Weights of a small GPT-style language model, trained from scratch on English Wikipedia.
Architecture: rotary positions, no biases in attention or MLP, attention and MLP in parallel.
Training: a variant of Muon for these matrices, 121M tokens, 7386 steps.
Each number is 128 + 32 x the weight over its row's rms, rounded and kept within 0 to 255. Layers, rows and columns count from 0. Numbers have three digits each. The size before them is the row's rms in percent of the matrix's.

# down: layer 10 MLP down (transposed), 192x64, rms 0.251, rows 36-102, columns 0-63
# gate: layer 10 MLP gate, 192x64, rms 0.143, rows 37-103, columns 0-63
# up: layer 10 MLP up, 192x64, rms 0.145, rows 37-102, columns 0-63
down36 118:115110107175095110144097135166135129137093152135148067083130141137120192100165131112155168103172073115032111112103133074116117170117089077139141119111150188127128183075134097094124161166116120
gate37 083:157081111142166157068104156135125093082119178152132152137154116127118125103110122078111052173121134154128126200132155109139096151136108099147106159155086083154164054138192131144092139090066130
up37 078:146174111103102071137184099130161127126152149110074184094122114132089140115138137122153147160045134112102141171149130105130111160168122084130198156104153227119171147177160125104113142125137156
down37 083:095083155076135179129118077159116118126110147131156117068141137152131074095156124103078102143203130075113133106121123129070128127154127197121083116195096070079143099129102089086151144114143127
gate38 090:119078111114142142111141162155145157149108136064135163168172135116205113140051188097164089148092088084137146126128099128107121131101125102157179096095114124142120115067143186196104133119132089
up38 084:151128122115122158095150125145156143118121044103122099116115196125168173191108157125138100115076141158185100103115116082121087140101075060118093114124138143176146113112224081126140130132127130
down38 089:124170083124100078168114072126172170137153157095129121118119045063099160070131086137112078138209099106124149130150134079086137128151107105119140133110117109078138133109189169116151108142125103
gate39 132:125165175188153142120170138140131179167120129146087178154094152167141106131143111123059141207115148178119120163109121083097059154124102173156066139076161110134131143089132159149106165110114125
up39 112:076087106148122109173148082079124117155084119123090167122141117128133124119173142159095163080181100117118162074136147137159157066069110094154107151086151106094128088125146203128081130122086179
down39 112:091138066140138159121174162139189131096064127169147070191130104088166145134110181143100173093142109056126165161117161150112191123121106131126096128074136136127087086147108118118093126113091114
gate40 115:064117110151117095151131170164146091133173170131099130178145196104091148119149171115122142116175163144173093164089112094134100139166139145128113108077134174177115164138183109153143042116117094
up40 113:159072134114123080145144115119137156116150103168186132128098149146183076131106086094104093175062158152149148077148163167187098116092088084143114115129114114136129152104161061129160188093110101
down40 113:150144130106102163123175146090071209063157163141141151118090110136081168119177091108111142126177146114127140090117116133133112160131120038154112138138109089120165162066161071082150130114123124
gate41 113:141091121127169165184135079084163115088153149138139106161146095095063072101119085139127121125144137121147096128109096113088099080176090128094182140164109122128126081098202110136044111152129125
up41 100:127122168124096158101093095147116134127101127151164122152145091184118077159081206092126075146120049120090150110105173161139104109154173127097091122152065117101145132118117138131077153190173151
down41 100:163132113137127132101157086172136063101136110102107141110185132153052147131125100138111052104163173098165142132104167077125127118101167139158157113078158125161177187051140135104155097123129155
gate42 087:133132055084100175158151127144110137115086171155082187156134133099237099105170123175120113111109108126118158153098117141095145149116159145137144150120077084115095155196115178112107150145141150
up42 086:200070119110137089115123142129132129153121088137131129127156116058144151136077176236094145176112126105136094134128175157123136127151157111128146119131172153185185195138159133090137146154116152
down42 082:107149166182108102155124107166107070123113120071091107169134079111129118172143124063141130062158207184163139143120104099194162125137160114180131166116113101095120141145090125160099154145144139
gate43 099:176081108171119168146163161100170122150105109168175148125104101136107131168164106145105144176115169105157184083146170193138132140102127138140163132082150136145132140069120121130057125116214094
up43 105:124130138172103101118167160150136121128117139041140126106137165096103130093040146197113135158145112182106099145088064116159074122106139112158061117107133144134123161110142162162099080094085111
down43 109:065160128130068162106110100093094105085145056143096147164158190155072133156145140164067112155128114111154104102114094128130132130090148137103130134085142122060133097186188118142141168160110159
gate44 088:212148123092154142117159054122149164116147160116205154107108142153118123109072117175116151136107158128167140082130139156053056159100106160101126111134154164065146103123139114148107121101104109
up44 112:123220121142098159107135115151135198157087082105108159143172138138138054088134099105118137146147120168164119102119156139085142099204181159143102132096113096117079099180114125161162109161131142
down44 113:054074084162152175091137140179140123145061121094064122129094116097152073066158142086053107137126103105114103167110159116133138166132131108137115081133135114105077123154090081130116121155132115
gate45 061:141099104152104117069146143089122221139118121187133151118115192157169103065110101095099144170104083124097128138117152096136176136123129194105153141173127111125093155190136120140135158083092089
up45 087:051078112141143086101165175135056126139135170107138172148125091152111064099147150132185148136133158101129102108111170148167169140160205143121100095102199091102160100126104132109130129106132127
down45 080:174178139102154158161095140129160128126069070115163071104103138104116204139114161109043109057108138158131112112150109165092059130085092081121174120117100137102115150128128137131125107146128102
gate46 096:082130122101165138105167104124130144077144104187104150130104083108145171162193132091146110118107103169140185137148229136083110211120149107106093185145112173128162119114134132098127152118134122
up46 102:158134171064136186085170119176107101137151175166133125119113154150165085122120124094187191078033153129098144140122141113141172118197079141105092120119093116151102142106125132126112101141118149
down46 097:112114079156103135163120151135098155144155098130089133131084147227127163149150084138186117167140176131126159124093072130139190154138135145081139075165095093148184089150146180165137142144111144
gate47 112:124152139164123148097086154135134130104126100162103140149114091155157121135052072097064098163122129119094092123146132184041154168135143077162139107127172141116101099122122099056196160143145133
up47 107:107144120176098132125101171130079120135161069145096158095183132151096056107099123142087136145081114104066156159124173139151096159061124146114113122156103120073110094167057126139080116133170128
down47 105:162162146188095134102115182170061132164124131085099123129155127156115136164133067116141095155165120175120139195161132085143146084058134123179137094109090127107078151126115139115175152108177166
gate48 132:126142156098054136114107103161115104118140131159086171169162178118179138156154175184117102176093163161083112095163112078084109113117115142079114153136183107168098146139140167119073150108119074
up48 108:156118172112206135113124139127083163146150164111089121105148076156108092077112117092107071164081109112076200103109136109115186105161081170112114112133139086161121069102142118117147153158097157
down48 114:118071161132088146119101114132093140080154106146083175158151112128183137129096095207122144141117118134096135094139157087164160121092188144103081089119140118169171140127154196133112185081076106
gate49 107:134116129103151116124156125125151084138074110065095188183151120130110128105109121135150146206162166063145158121138105104130176165143153084196082163143134144124195176147138114094156128085089118
up49 100:073130081143108098113137117081083119175091150104094112146127113156107125163114191086105115133189094117097139129140051071124119094118112114116084134104138147114129111107080216132146112109201103
down49 095:101100118142156115071102126170070094158086074104131116157127116131120132149140142146037149164172114096125151086125112085102175065166123172084116112070053134147143105106100157093117111125129133
gate50 116:134166145065129135133119123159101117177126109125069176140146113136148132186185113172141143182048184073063150123099107106122102110114090113135120100181112141098114128140152135074087139075119117
up50 117:125159117146163093131131135105164143116120171171170138159145151171085114148136077085173116105110162134168101201160153125088085200146199125122133116120095110125185111113204162112134112105129176
down50 113:117101148120160094064107123091176099099161105183151167195084129138125122140176141122155123090115156111160124190123127126179147123151123115132095150084119183094043073140158128066127154151138119
gate51 095:147112155173107168114123072099118106174139103125103142122182186134075164110078163154119142198119073113163139103159103078132097094103122130121065174111203145125147146134141102159158141131166173
up51 094:116122073127100120082185175197085139171091147141162170137099138159141053114108085130135165072160088165116161137107140150161137061099113134138145152152097091125126099155077125143105110157155083
down51 096:129100087176130109097174103116106194089143125111170134108119091093147129133189133144156134066135173150107126121162131156136158162138170171152129156129062137129070178089142131182121103058081098
gate52 085:122111189172137180131060116143116107042135100123098133105160147052112121118127150163107166094147144141116133147199125098064109140142098091098118162076141125152121105152126182120136122150176174
up52 084:087144139146163124095093155107082123070113120148157123155119107105108102132126108193128135120127136136100099179184129151118111077142121119099119125146105181050118084113067188187148182158173077
down52 087:094116094170160132135134136110108154154120153101095141135119181146095120101177082149176140124156048186042163126111120160144104104159110155149120169169142164120123124101076103189068167144122141
gate53 085:147094151066109145104132079101122163186127107155119118182158149158138152049118129136115094146140121151132135118093136118093163143120135165115093117161131162103100101088031074084153168153193127
up53 090:091139128119088156157096061180215129121134126110102105060117135159093156150158082111068116120109127166143155084128085118107193133158148142127062142110091081125140123134099084139160087107115117
down53 088:118113148125129090125101127059145182130155177121111117097137109043162107121154093147184160176134105079088114178070167124127093153135067185105113131170147129167108092138159157107118172116137147
gate54 078:090146159149172090126058131082101157103180165145147077140107149123137129123168057136119135191163142123138073160105138145062072118147113102125128095130169132100113143143114192123109148187120077
up54 103:135127163137109142116069042107132152166132166145170135174144159133099166171050092129191148185121100155096160112086153168126129123146087158108101119159088163153149115119148081075138099103131141
down54 108:214134146124130137103139080130114142182129090101112080164077159130113122129070158074128118151062151176116161098116155202143143178162103140157161082129088185131135163110127113151138161152129139
gate55 110:102152147140111150080192129170106163164141141112069122163159106139184178096145109173153102145087173187112131129043148098137107116167134137093140103114087108181153163135113100065151104143119149
up55 104:082067128144188118142120136186111112118119150121113106125138116222140151136129102063144124129141101144142084133133112131163105152141065170140168139095080054135165170193146095142136140117179102
down55 101:138094129107117149163074107073137186154117155137135134043078151093126126113133107123123126147069107098138124067177119161158088179114114115161046156139142105088134071131135105115103149128167079
gate56 120:091146115094091107122173169129154146074087132084112172162153179141107137075167157108110122156144125098156125085100146098116077068155193175148101127160136075085149097066116176152119112116149127
up56 097:100126130162076157090132127131164143181097179121137171103084067166163077130142124083140085137150175106131135117160111157130119141140197085178126131060141165178086115173157087120144166127110152
down56 100:101148110144104134145099130122176108086155137062116155181089132178139159116199146099089074153132131158151139111130108147165135048112144115134108132154169147114117083118072200164143192107094132
gate57 103:102139161099123126044113042059095164143127053080113128129125106129137122115127124109160138159163102153133159171164110174098116109143081123126160108098115117174124151062083106131132109128191131
up57 111:148105194177099120114138118138183168097111133191171139149115110145130163154118174075138167157102150110067177148100163109166157147183182124098158126128187087165117150086142121118115131189132123
down57 106:169120145171125128151143147123108194130137093129124181127125111121142132096086079141130158144112131092103241141182136157171102082120222126068119154105144092161145156158110112132119118121113090
gate58 093:089052139137193083166123159113108132119105166104118096126146090154133164139124119137095177114103095109111161104133117138128153128194110093109142070157125152118153092140169181079067135188195119
up58 094:142176176116110112093190051093143124166129147100114175133175085079169092161121154121162112145091133111122128090168148164136101157081172090143135173148178134122099138086103133103141116093060109
down58 091:093073058124143153162082172156067170078133144166173126096150129166132130121073127130118145126172085085100128119122104107153139116156103164122086031148153115165179152130176126142121104140138125
gate59 097:099169110207130159155155090047097091119138083161120092146128093121094137155132078165131185134096131141144147149180114133116115097169105127112064157135189141123172163166140093160119140115131074
up59 089:119180150169164176162147083090105132129120151107088136145106102203103124141111115074088186138093092127133156090152149096176131171106086136154138136077184115116111095174101097105057162110136129
down59 089:134202121126134103138103166163128221127150124083165098110098153058177108108115176141135198143090127177111130090096100109094082190121128158149145123149083123131134086115123110169105109131122099
gate60 097:122108108129120134123156107080093162124066117104103163093138110186112107129102168130108147171224107134166143112153132123045152121078104093088156133070111107070108148090112116160147171087115126
up60 114:182110141145123176125093127175151102133174120135112149127053123122091145181104125133064185107116137091127072141146140110141088142159111144128140168130065102105102143194149127131184145095048104
down60 115:151129160165100158086054097126144143139175130096181129158086098090130128137059135157094134140118111101180082154126119177118065151127151161105079151119105126183098126149153062153100165128091160
gate61 103:110068112123131130103127145126057071118105166107092154135199100133177128122135161140164096147191157142110143181094151090172167140092101136174149079122110171117105109121080158103124067129173144
up61 102:113116121136148108108134089099117086140150136053075140154149139126056117082114209169121179131154125156126117108068156123065140126186078164179119122125123151141149113154140089142151061120162124
down61 106:093070172104127126131117127107109116152156187108100131176120155130085131093149195120089143108080072189168135111130106102097038062146120135117126134132119150187104116135111083158150159132079124
gate62 097:113098093210174140110098164176170133173135094170143164113098106122174138162135117056114198132130140118181136121124160136138130088162168171107096152139080156150105132118132066148113110165172148
up62 095:142162151134116079146139214128146132132143094116134094159091147082125058130105178116161090121161130065125159093089166123075097122111127114173130113160143173089163166106092086106087131176090094
down62 098:111141092156133098158100130090140160182115144121143159134127077140153161153198117163159176144129135126142100103111126122108174144161128163101172223156129181172110118077163094135078138117204125
gate63 101:106173105080134161101130174141116170183199117108076171176130112139160071098137132111114140153130132164114075123121082148109105145137075129197122117055117103163113131153159154194135111122164117
up63 103:131155134149088147113121075063128157164160078066080162113126043137166151088096113109116058135151095107103103109140127132138109100141158153166181093139125062146164123071110101150124149138121100
down63 107:172158163135094045095129121104111118122121126109087140135146096154174149132121131139126079158187161062127102143161099104088187031142140164160125115173127134164134163073135113111124170098140136
gate64 094:094103117146130211177136080138167126110123106078074083096110192134132122163090128119117111115136139143152188200167103079117101090155181119114121145136082163156088078121121121153121133181129143
up64 090:102077114099181179130107127157177117150079111103159145109153109172129121144124111110080166182174105121086089138178082085145159097138140168180127187140098067122075125098101127131176129107089129
down64 095:159143135163053159158140084122136054127082125178106108140135160166094132184134135157117127111053158171188145125136115103103123169147144084158128179096127150112090161138175151078128171123110158
gate65 098:107150057164135112133142165145086084110135099110089139165094155133129187169067114181073096127119099145181126146148145134095067118146120144160100104122131166119082111139154056141160099177156086
up65 096:113185102132111132098110130165158189168116122084123086160116096114126142148094110152173107139112068193126133109128094114137136161161152133082120147103126190220176104116206152115115129176137117
down65 096:159174077160140131131154147063153123095104117158107049098145146139166173118132186113142170135083094123130185123163158112086138120090116139144162151176068156098142080114109123132102141133081062
gate66 102:188142152122102141130193154137113157062181176134155119170180146097133188139170140111141101081134138180160120119141091126096107131104070093085132123137131117166132106083194139115077147093096162
up66 097:122128128157123162114089128112146091034179151090113182133168173138115179102126062106143137103154101151140162133078176147151138096126107134134201146187170167164122099075108139106141127103134109
down66 095:151072103153096113134104161157109110077075132134122126117155100120163145125136111095145119137111043206157113106132113108075145195122172179079117148173147094154124167158085067097138158112134111
gate67 112:089108121096066122131166124148072124163094183080121128143180082156201074070115120161107088175107121116124101134136192137110110154133184091092107154152163111141106086099122156129126116145112081
up67 095:112178131165117123194129134084084057128180141178107132145161137091169109132089089142157145118062119195133163090167101159111155116117078120134174144172156147177120139161121084100144106101149110
down67 091:192093152136167139070135174122138150132133097143126110141123129180034135155175208165154105141180171134135146169092127101129128098088122140142167121127109091127129162089097123119117139104197175
gate68 102:117160103143065165103159129118154138206176094135078149147067117143131144141143195109100112101181176058162116070110063169093125125146120142123131128101099118127150121087140134141185155112147133
up68 087:154159170085192145145095125102120069065111135119021138090152164189161115153130101084107124128117170138134123058124138117124159090126132117122129093083121153119176156135092141134115096175112144
down68 089:127109168120138176136147093082180183118159144169126097155090105157162065093133173149124145120102169132090094187105137080164129103119122120149107146165098108133062127109091136170151103079188077
gate69 087:132169127116157104109167122116157144143189120102118138162133102121064076121114181136115137084142092137114171143132217121077094157074143114126152064150125139091153171113136152095091207109112092
up69 095:173089095132122101126136091136144178101183123073138176029163142127108123129133160125183177141142115089147123095089132138091132065181077117132108132164134110130124179127078103163151077124152127
down69 105:154145139124157098143177174132095128164169171111156096159115098181140102081137135117170184124108063103168097112057144102094110107111125159105191042135122123129143165149092105164117114130096162
gate70 092:120108112121140110122137138137110155101127118173135168144095104065146077090179104135136112115140127077047133160085176088112123116096133121112087173096078126181043125138146149061113150136175097
up70 096:165081107088134079136203104132135143126111086139093154068118178125139127158171155150136099142180159121145137116094141174109133147123150139169179103108173117103178146113112083131090138148024126
down70 096:116102117051169143188123111098152160096165105124138143158108091158115099052171107098123179144194137144094168140126112105125076114122111102126138106151123049093138135119090087072141100127176115
gate71 108:160115130117093177129098134138165185079130102117162146191156123165137137139087061161131160123162160121173154155068133125121083127109104133146153188174179135160178101134150104074176120073126141
up71 098:108140152157130132165161080156094156107099106142121201086196110111156117135109138113113140120061149147073170099152202170148136079103120106078140163210085132124133141148122119105122125185128135
down71 099:126147182159140194130098118153131097140193107195130152160097095113115142177156102131144103123164123175173089115094124165163135141134111119111131101146190152063153132084182185125102178146149165
gate72 113:154156180112180113104178175102085107133152080152138173139082052120121167180131127126108115081115144106156154130096159160150112130099117138114125123181089088088187164064144129092145120157113079
up72 103:128145069087154142084161099123144123154113188138141129192132132131175091135150146082168096098118138138058175102200115106155139126108074105114135091132159090107149201144161118152181096112103145
down72 101:148185145187140077071169136122115178105151095140143128131113096113159100150082109117218136087148158123138099129152102118171161100114146174091140076143155159143106126068102136107060132137095089
gate73 085:107107145136127095178173160127105085179133156148188063106161132119146048134141133182190136134168150157101111101131103128049106114136106067146109154115110141067178142146115107130113113134153162
up73 080:102106124127141143170121097123189124143088137123086090140110157127169167111157186081139178161139128096124145164039152077104124091156155135144159161160114106121088132096063088101199100101109139
down73 093:227151075107126151116124093101145166114114107090103207108150069146128138125126137100086098106151073102142099159118178124139107159105115162113105058120136142095085137142140149081143163107118184
gate74 087:137107146144149141142100098123097110071124133125047124101186096100106122139102111123161077136066147203189131122145139110142156122127069137105097081113158095102134085103067157157094156155186110
up74 090:124089116127106088180101196159086133126142087189145127070164082142111100112103170076151130142114118099163125071137168166196113172116181153141161116128132160127132133109161094150095075151162156
down74 090:134159187152126151152128108127210117138186189109102130130114132056199143156083120098133124163174117067126144137106125074131094138078124167124099130120066085084106168120144127151141132154119155
gate75 108:120143119114140122079172119119086143175155107128200122134143104134094129062093174099114160132141149114158173143161150198164059088155102153070124099148171142173141123164127093132092063110149133
up75 104:174126171117173115128068136104107114121139131136143157121172083164101136160097091101157137130138146128098144115075067117148172189173172062075124127173080163116144131149149142099082149070141078
down75 099:105118139124097091133124111097140108097140078126105123108145146072171167155137099131099139138158122062108141134120120131182132086183122147052119102148165167146198078173213165130126102178144105
gate76 108:091173143061105137135143139155141139098177092154166140095054104105156129127169130076128154104166140170142154100091153106122131139100159158154102153076162055152124106075080135140078136089176149
up76 108:143158135107148136124114136118123116124061148093146130148180161139094103097098152121131137167107086085110124188129062062127083183183140097133127102099098088087112184167170200095124147129119166
down76 111:153097098114086081131176167050158128127129148118081138147171148127116090170165166096092185182086069096134119175135088107111118156144140160123137191126087105076087133161125110144150108131111159
gate77 093:122112104115133130151163096147132098167114214133112127102120088077137087097177123144186221188126111152166074083094126144124130089153088100157079149111092154113125122126121085110180110115130142
up77 077:114136134164125089176145127143154118078123144130109124145120134160120093105138118169164163106109141154080155074073081107164104138153148174126105104138178034152111205065154090105124137103074144
down77 083:119166116170130125116051179134081148080187066188129130099128173148095115167116090141108141139184141103117114193138162144105138139140128132130070108136145103102087104175157155112145147111202122
gate78 087:118152164159151162142108148127097160109093081150164137107149142164141163139177156169123195142196171153174119107122100122156172120139157131102110187134110165141151075206115094083107114166106075
up78 091:147174092098097155163135162127108144124043138166173128100072169135158197167132097100080154136131115111122162157125075144110164117070150143119165124158081169148089137128126131134182112181143170
down78 093:162204112113144078158148158154060098144110197126127074100136118174116080100116103140182113067099120110111154124102126173119074102126087137069111127116151073118156110126150122115134164107113182
gate79 098:119097131164088119104159116174160151186149123145155170165099137057060150128111139084101111135108166131137123112129111114141153101174186105049122101127147147118097072070111137104194101113102092
up79 094:101085121125126128112153146165081170117142126131078093068121121105169123087155131143158107177082151108145108138138151037132093109095137153100148137058122115098104221088096150180115125151102136
down79 095:126100091135071142134135178217159114146151083128152161118114138190128143087175153087128100119168118056087106118140146147130089162156124106056095101121136154149134092095156103163187117094125135
gate80 072:123162082142106169078145174080068140139139117136149091097135135170111097085162116166151136135152149136129118122140142145139165192099145102153077149110201109097187157199142107112097064147107167
up80 082:138120103080139127115130139127152173105118130135177171066142110145105159115167198154093145109122160105164142150080104152018126155190173137151106084161077147166167105147106154144114136103134147
down80 083:131238083149093113094101146135061146157137103077135115121114119123169104104139128122155076145133121143088093119157127138209168168081135125172136154119187155101141168170169132111134118096108134
gate81 101:100105079131119129143148171208079193177141126115169161113117118093089156130095109131136088121140150122137116095077100109148134119188144136118096092115104133084196057133147157157109105155195112
up81 091:147093116140157139150042189141113071106167214101124151088108106140142110141129035120139112149114104119109125113127177152131167115138120124174074116155162123121135120129103079149101109183181135
down81 099:130136162114184147088116152091129091103130134200104132159181152158136115142171156109171180109090101152127085111068131154127112144069096085158175207114169144108101148112093104118117157091126173
gate82 104:155184109113158086109127085136124106147134166123129141144123099112174108156142023059126124117061138143164104099068134148170117125159136111066141084137157168127136105106137085120061143168113138
up82 088:125150079133095114132137162115124183133145106121148167139064158171050127147150089120154156157137144131105126180112080068109101101109169152180107139198113076114134160132163113133083195132090122
down82 088:105110128088103199127168117161155128109107136182186110148160117116098092073120207153071153137114105170119123159126138104162147098130136112193126089072085125142078103109111130126082145125169077
gate83 091:079134161117142131092103124098126131118096135082051130092188085162141133159172097128160117157107128116097138087120154081141112220131131100132111126139196122158155157053132103121065095111111113
up83 075:118101130126065134180119165121088108118126120155168119076083110111129103145079108111151148135121155192167105142195127132109089177032064102089112141092125160078153138178143150130153120131124129
down83 082:114147141110183116107167063105100146105158158116079136136181099182154156108121088144168145216091093106114154103100138122133155142104152089124097151099196096151154107085111123137082080136117181
gate84 094:088068101105100116139143062098144091118145130090152085147137152127092157163108121136139108134100122120123164110121106160091103125120104154049114157184041123080174123133120104152102192084180102
up84 091:161118094092137115142138135148149166183126164179134104131055178077117072144124136147147088110204163106168144164187131166084151167121139129118153115173103109139101110098070120074130141165101114
down84 084:119102196157103127124194153124114147122152168170100086091209097134136099139126131061105140087094124111125124104118136121153094083087094102144126109133145110129123204143125084202102127093096179
gate85 106:133163177136104115108133073167170152109133148073129173112109101158110185076094075104124052162169155072142090108130137127122092140160127101095136088075168154120112141131128135166094077112081102
up85 111:153144179102159109147136116162121079158149117104196124127158141119127078141217117167164082145144122144124203095084104113165087141129120170107174093168110134138099137129169130109155211125155136
down85 110:158161149095126150134153102199142092192146114179137147166150142178137111108168135193159116138102108129128148098100111135081109137101166125094184088083163125096201174102175100164095156119152131
gate86 116:121140080086136112108145143201080118150101177136091121170147173122132082060129123143167136133161112139126117168156146114147087150134082111144087078120100222084109128170079163100114128141129084
up86 102:119181200182108147171080126154106155129116131112133094177174167133165114109128120091039132160087076112155121098108112142126146105161150164200095109114135126091143153137105179093104144174147124
down86 110:190123189119148146038124078134183156160120138169130105078104180111112123125126144139106147108108121168172148056105131148069070141170128126138079165111084107134109123144112117120150077101102124
gate87 105:129115195107118159117122161172154174104090163153081179144124095149097161161138171173156174119194183130161152162155134097131087160135120138169148115164148137082104162128103082129177069145109102
up87 093:158122143133188120138124187045115178156167082119119105131100123150092085159149121159147141205121143153102090068117137194098112156148126110189131093142184122147147136111150130134190107098128122
down87 098:098108165132142127162094098102170127139149143073070142130119120146156151114077094110047146151053122128108121090149158091166156092090141155134114113137126151069165147084077072095145064137144108
gate88 095:058123103114125134155125096127147113083122127168117101122125189116106110157156119123126184121143107189215136113119142100110135138119140170180064175131121128136093104144091095173113139221135179
up88 090:122193112145085135127107154112157183155127102161114142140079159138116090100159150145106164109213120137090111111135102107124098102077145096106097123176174086127089158190085080159071116150084128
down88 089:123078062143204093114123129118119179129148180150142088024147156168141148141095096127108113097126123086095176097192136159177144144154118133104106150149147113122175083130112156115147113101139106
gate89 124:208099152146102153142162137187128171155159102113148082144129094138129074103144104070148096143160145156160143084119099064110113119158141165150168074142124127155087070147122180140102157145164179
up89 107:193133096116177096140141154171141123091097134130165129120082118124106219152141097067121193096155099091132102131112144192138083056125137137124121143149067122136138175150153112141137165110083117
down89 104:157071080106190143223177127151097170107137147110137170136133160221098133122121101161090117107145103074140129109104109125128094133105106119139098104126102108080126137165078147133132161147120188
gate90 091:150091157121130077096148146194141144174197166115141144106142123109108074084146110152125179156147127072098074162115174106109096171152161129129183151148164090079161125132104123120110142106054145
up90 082:131158132093156084079085189144092117129155120058183179128171074136144125124130075123120089107061136159167097065128102161157180126137105157101126093083128170121112087118113151149111135115162143
down90 092:104076116165133169166155077085132091107101125162146144101108164143079186125147102123083182150146164118096207148179139108091094100129200115124141163125105121102101154164117125121172093156099090
gate91 083:214133121127134128097154144168108171132148061108153089151159178096195176136139122133159089102104178155166174148165107130092141099123138192113155102141178106136148133118110153105168130063102149
up91 082:135132097100107088112184145082141117067117128035114112139144143178102097145160097137154125081140130148197135101164058144142117128106159123162117104062113104068157154101105087166150097138109113
down91 085:166097103124131102132077110075124176166113144144164095096109157190186081111150130157143099122063109172080137112149149152212155163107106087130114163099114125171098159107123131191139111116097144
gate92 098:130112162169129134113105046123113130118107110138141140163131069144103147144114088111091073162147060137200063139106102099085070116133128129177121104110086136152158107113103151100114136052127178
up92 104:160086165132136180181146109145137169166147142091115100181101135092156110119174109228129143114103107110101155126072067128099145140144118105082170111138103180170149116177083110114106167115111155
down92 108:140132144152083175078101145138149107140076114072161114077155149139129135126124087164185187126139164154066166154100119126102157143144094062137124115165179154114165165112053136078090102126134116
gate93 112:131157178074103122095145187094134151173153082098111181126146144048135116142168087123163116145160169154110148114157177164147062118179085053116126083117158100130120141119145124127122117166100130
up93 106:142157159122145193109108090169164132224114120121074116158095134104129128106156109118118136143139125149147082102141102120117161127120162193160125118091140103041117116094148125146207101121201125
down93 115:110139169107152120106107171114182052099129177116097134139125107121139095064115148115132104062117118133145101082122148161138143196192135075179115050127123157111087154115182131152161130103133135
gate94 089:135132128106089193134098138116133127195145158122146102127105067121190089176129097113096097138151170041137147143154042158115116167107133113164153116075136147116141147073145123171130130078124120
up94 089:156137131119101076166092092161189172113130069136104106000107106104123124106148074081084098139123167115134122185128142131142069126153138084115134164129104096121146139135133103158117146140113138
down94 091:096105170196119057090095107131150122099107136164119089133167132072130110095085087086136088164100096165172171195125133061115096121097105122183123106123149111116138124134162090134149147148071130
gate95 096:112141173137125083094148089123120084122085135130123166173173114090152160139086112148182131116235125071124167097175086127088105096101124116135099178138167094123128140115171098106134063137110114
up95 127:116111102164102115132134179111097173180120119124137183132156166116083133107179201187156188126135168132140149115126123121112145182113187102118113088073152159126081154084134110151159129071181139
down95 119:092090147153128103149146164122160161157094156128117159131165124113084100099126131102191189089174076107147121108119125052159167152132105141082149105162166109099097146171127129106210139136177174
gate96 116:141084108107150153089165078112158177202098128114132162080160134109197126149106110112124181181122149067144134113106130069112136174182136101156123137161103131111119164101164135067179147163112130
up96 100:170163189055102148098126147175072164149126118075171127138135126132118096112131141135150152109072131110104176170112154139144093108129087092126133131159162129086152123111150151162037159131054104
down96 097:125110073131071122132152107076169151123118139105152169089117107118189148109184137106137156181120142127147112141102162100120148126150170123101135158144127163156049139103167052096193112147180075
gate97 115:151127125128109092115181098124106123182114170168168183146163076138167091116120123055156121149121134100116196113148091115110066056107064130126155096143086112141089146101113141183104158132145130
up97 109:119116093152182068089133128140108162147116097130182097118144136125078122172136167135146124137180128160187140102172195129181137152106129127137069075126128115070095151200113096101154103112160086
down97 112:105116159087173145157111136105173172149087091103082123110071119150085112118117145154104133179078054106178098086145133153131159183147117127142092146161088112120153128093116129041095119124179119
gate98 094:127121089112149107115116136184160122131201119140140183152074111131141118134122109105112168114124130168135108119138149211135125134120160141153111245089155125120176133090130077091114052125126098
up98 102:174098108126158052114138161099107128059150159141134189123107128167124090094175177132135169155071163106128126142120122109153150084134070104086140085117126180126105148091072148187088108120140141
down98 102:110091103110137084122095191137105159105080098169138162051125131147135144151150096109121100143107089097084120038113084150142121081133111153131091080180125088076107107065123118138150168112123138
gate99 135:097167203140090133138135094164149063137164090088164139149130136118175147160162117103153163154102080128061146045144097125117117134165125146074147109146190119087108130123092115150078106133113095
up99 121:128162061136130132069106135187130190141148121101104144102078108149154140155087140101113146116093154071154179147083145070120099076155120170109093145122154136112135119078096157141116187135095060
down99 121:117159119141118109194119101220172115142128117135177117076118172173124113129148037131082134138146136118085157159152133087144134128149197210082135116090140107110110124099114108149102157112130143
gate100 090:174138180162193125105120151113138078073104083148087118143151166080125130140179134125133193090171105137090121127165124170145123083151157127115074067155191125107166117115107134090122078150122159
up100 104:148118155115136110080113166130157092075152165122147086138071128129142155122181101170112082135179202149126134156107158122126113184174110109120060147129059070146129080179133103099151109135132095
down100 104:123101158103109108160123209133116163153136176165161151116108126158059173062135171147105133161178195163180153090144178134128114126196130121117161136110066163157119143118132107107130130112096148
gate101 109:149089173117131155152148102106140129180112125189111123189119129139146097116184139076103124148119159094147110093068136118116136218123175130123140130173079160087081127070128165075153114138177138
up101 098:128132075160177113099141147093174197145080158074095109116149142180119105155129063129059153193123091089118078177153146107140145108132153112089135120106178104135104066116115109129120087132120135
down101 093:107136120172085134158087138091112129142156138092104143167116106146152091211123053181147102149147108121127095123110099142158157073063086175118130160165173140162154121145149181142172164097143164
gate102 098:106136139113104179206133089202076091205083084105123112146123069094159148201139132114134128142174132123146122137145092173094121127136128117206108148122125175162105115107133121149135128116142094
up102 105:092139118148106138096151159142097108193111146137139133163114118173096126226076146100115110139109096103136163112133055131170154095141164136114144116136115113134141175066171169168179119154204121
down102 100:110155158147095157157140109081134160137113101073099119134064156155154076135110194122137148078122125112078139180159126144103082189134138079126123099075084057115147085138116110124143191143145099
gate103 091:124114152165111095118171161133131082073111144093141122104098092165099147107136121079123121171181133128126120029066108169105089112173097110169108136156152126076155115086092113092177125184141117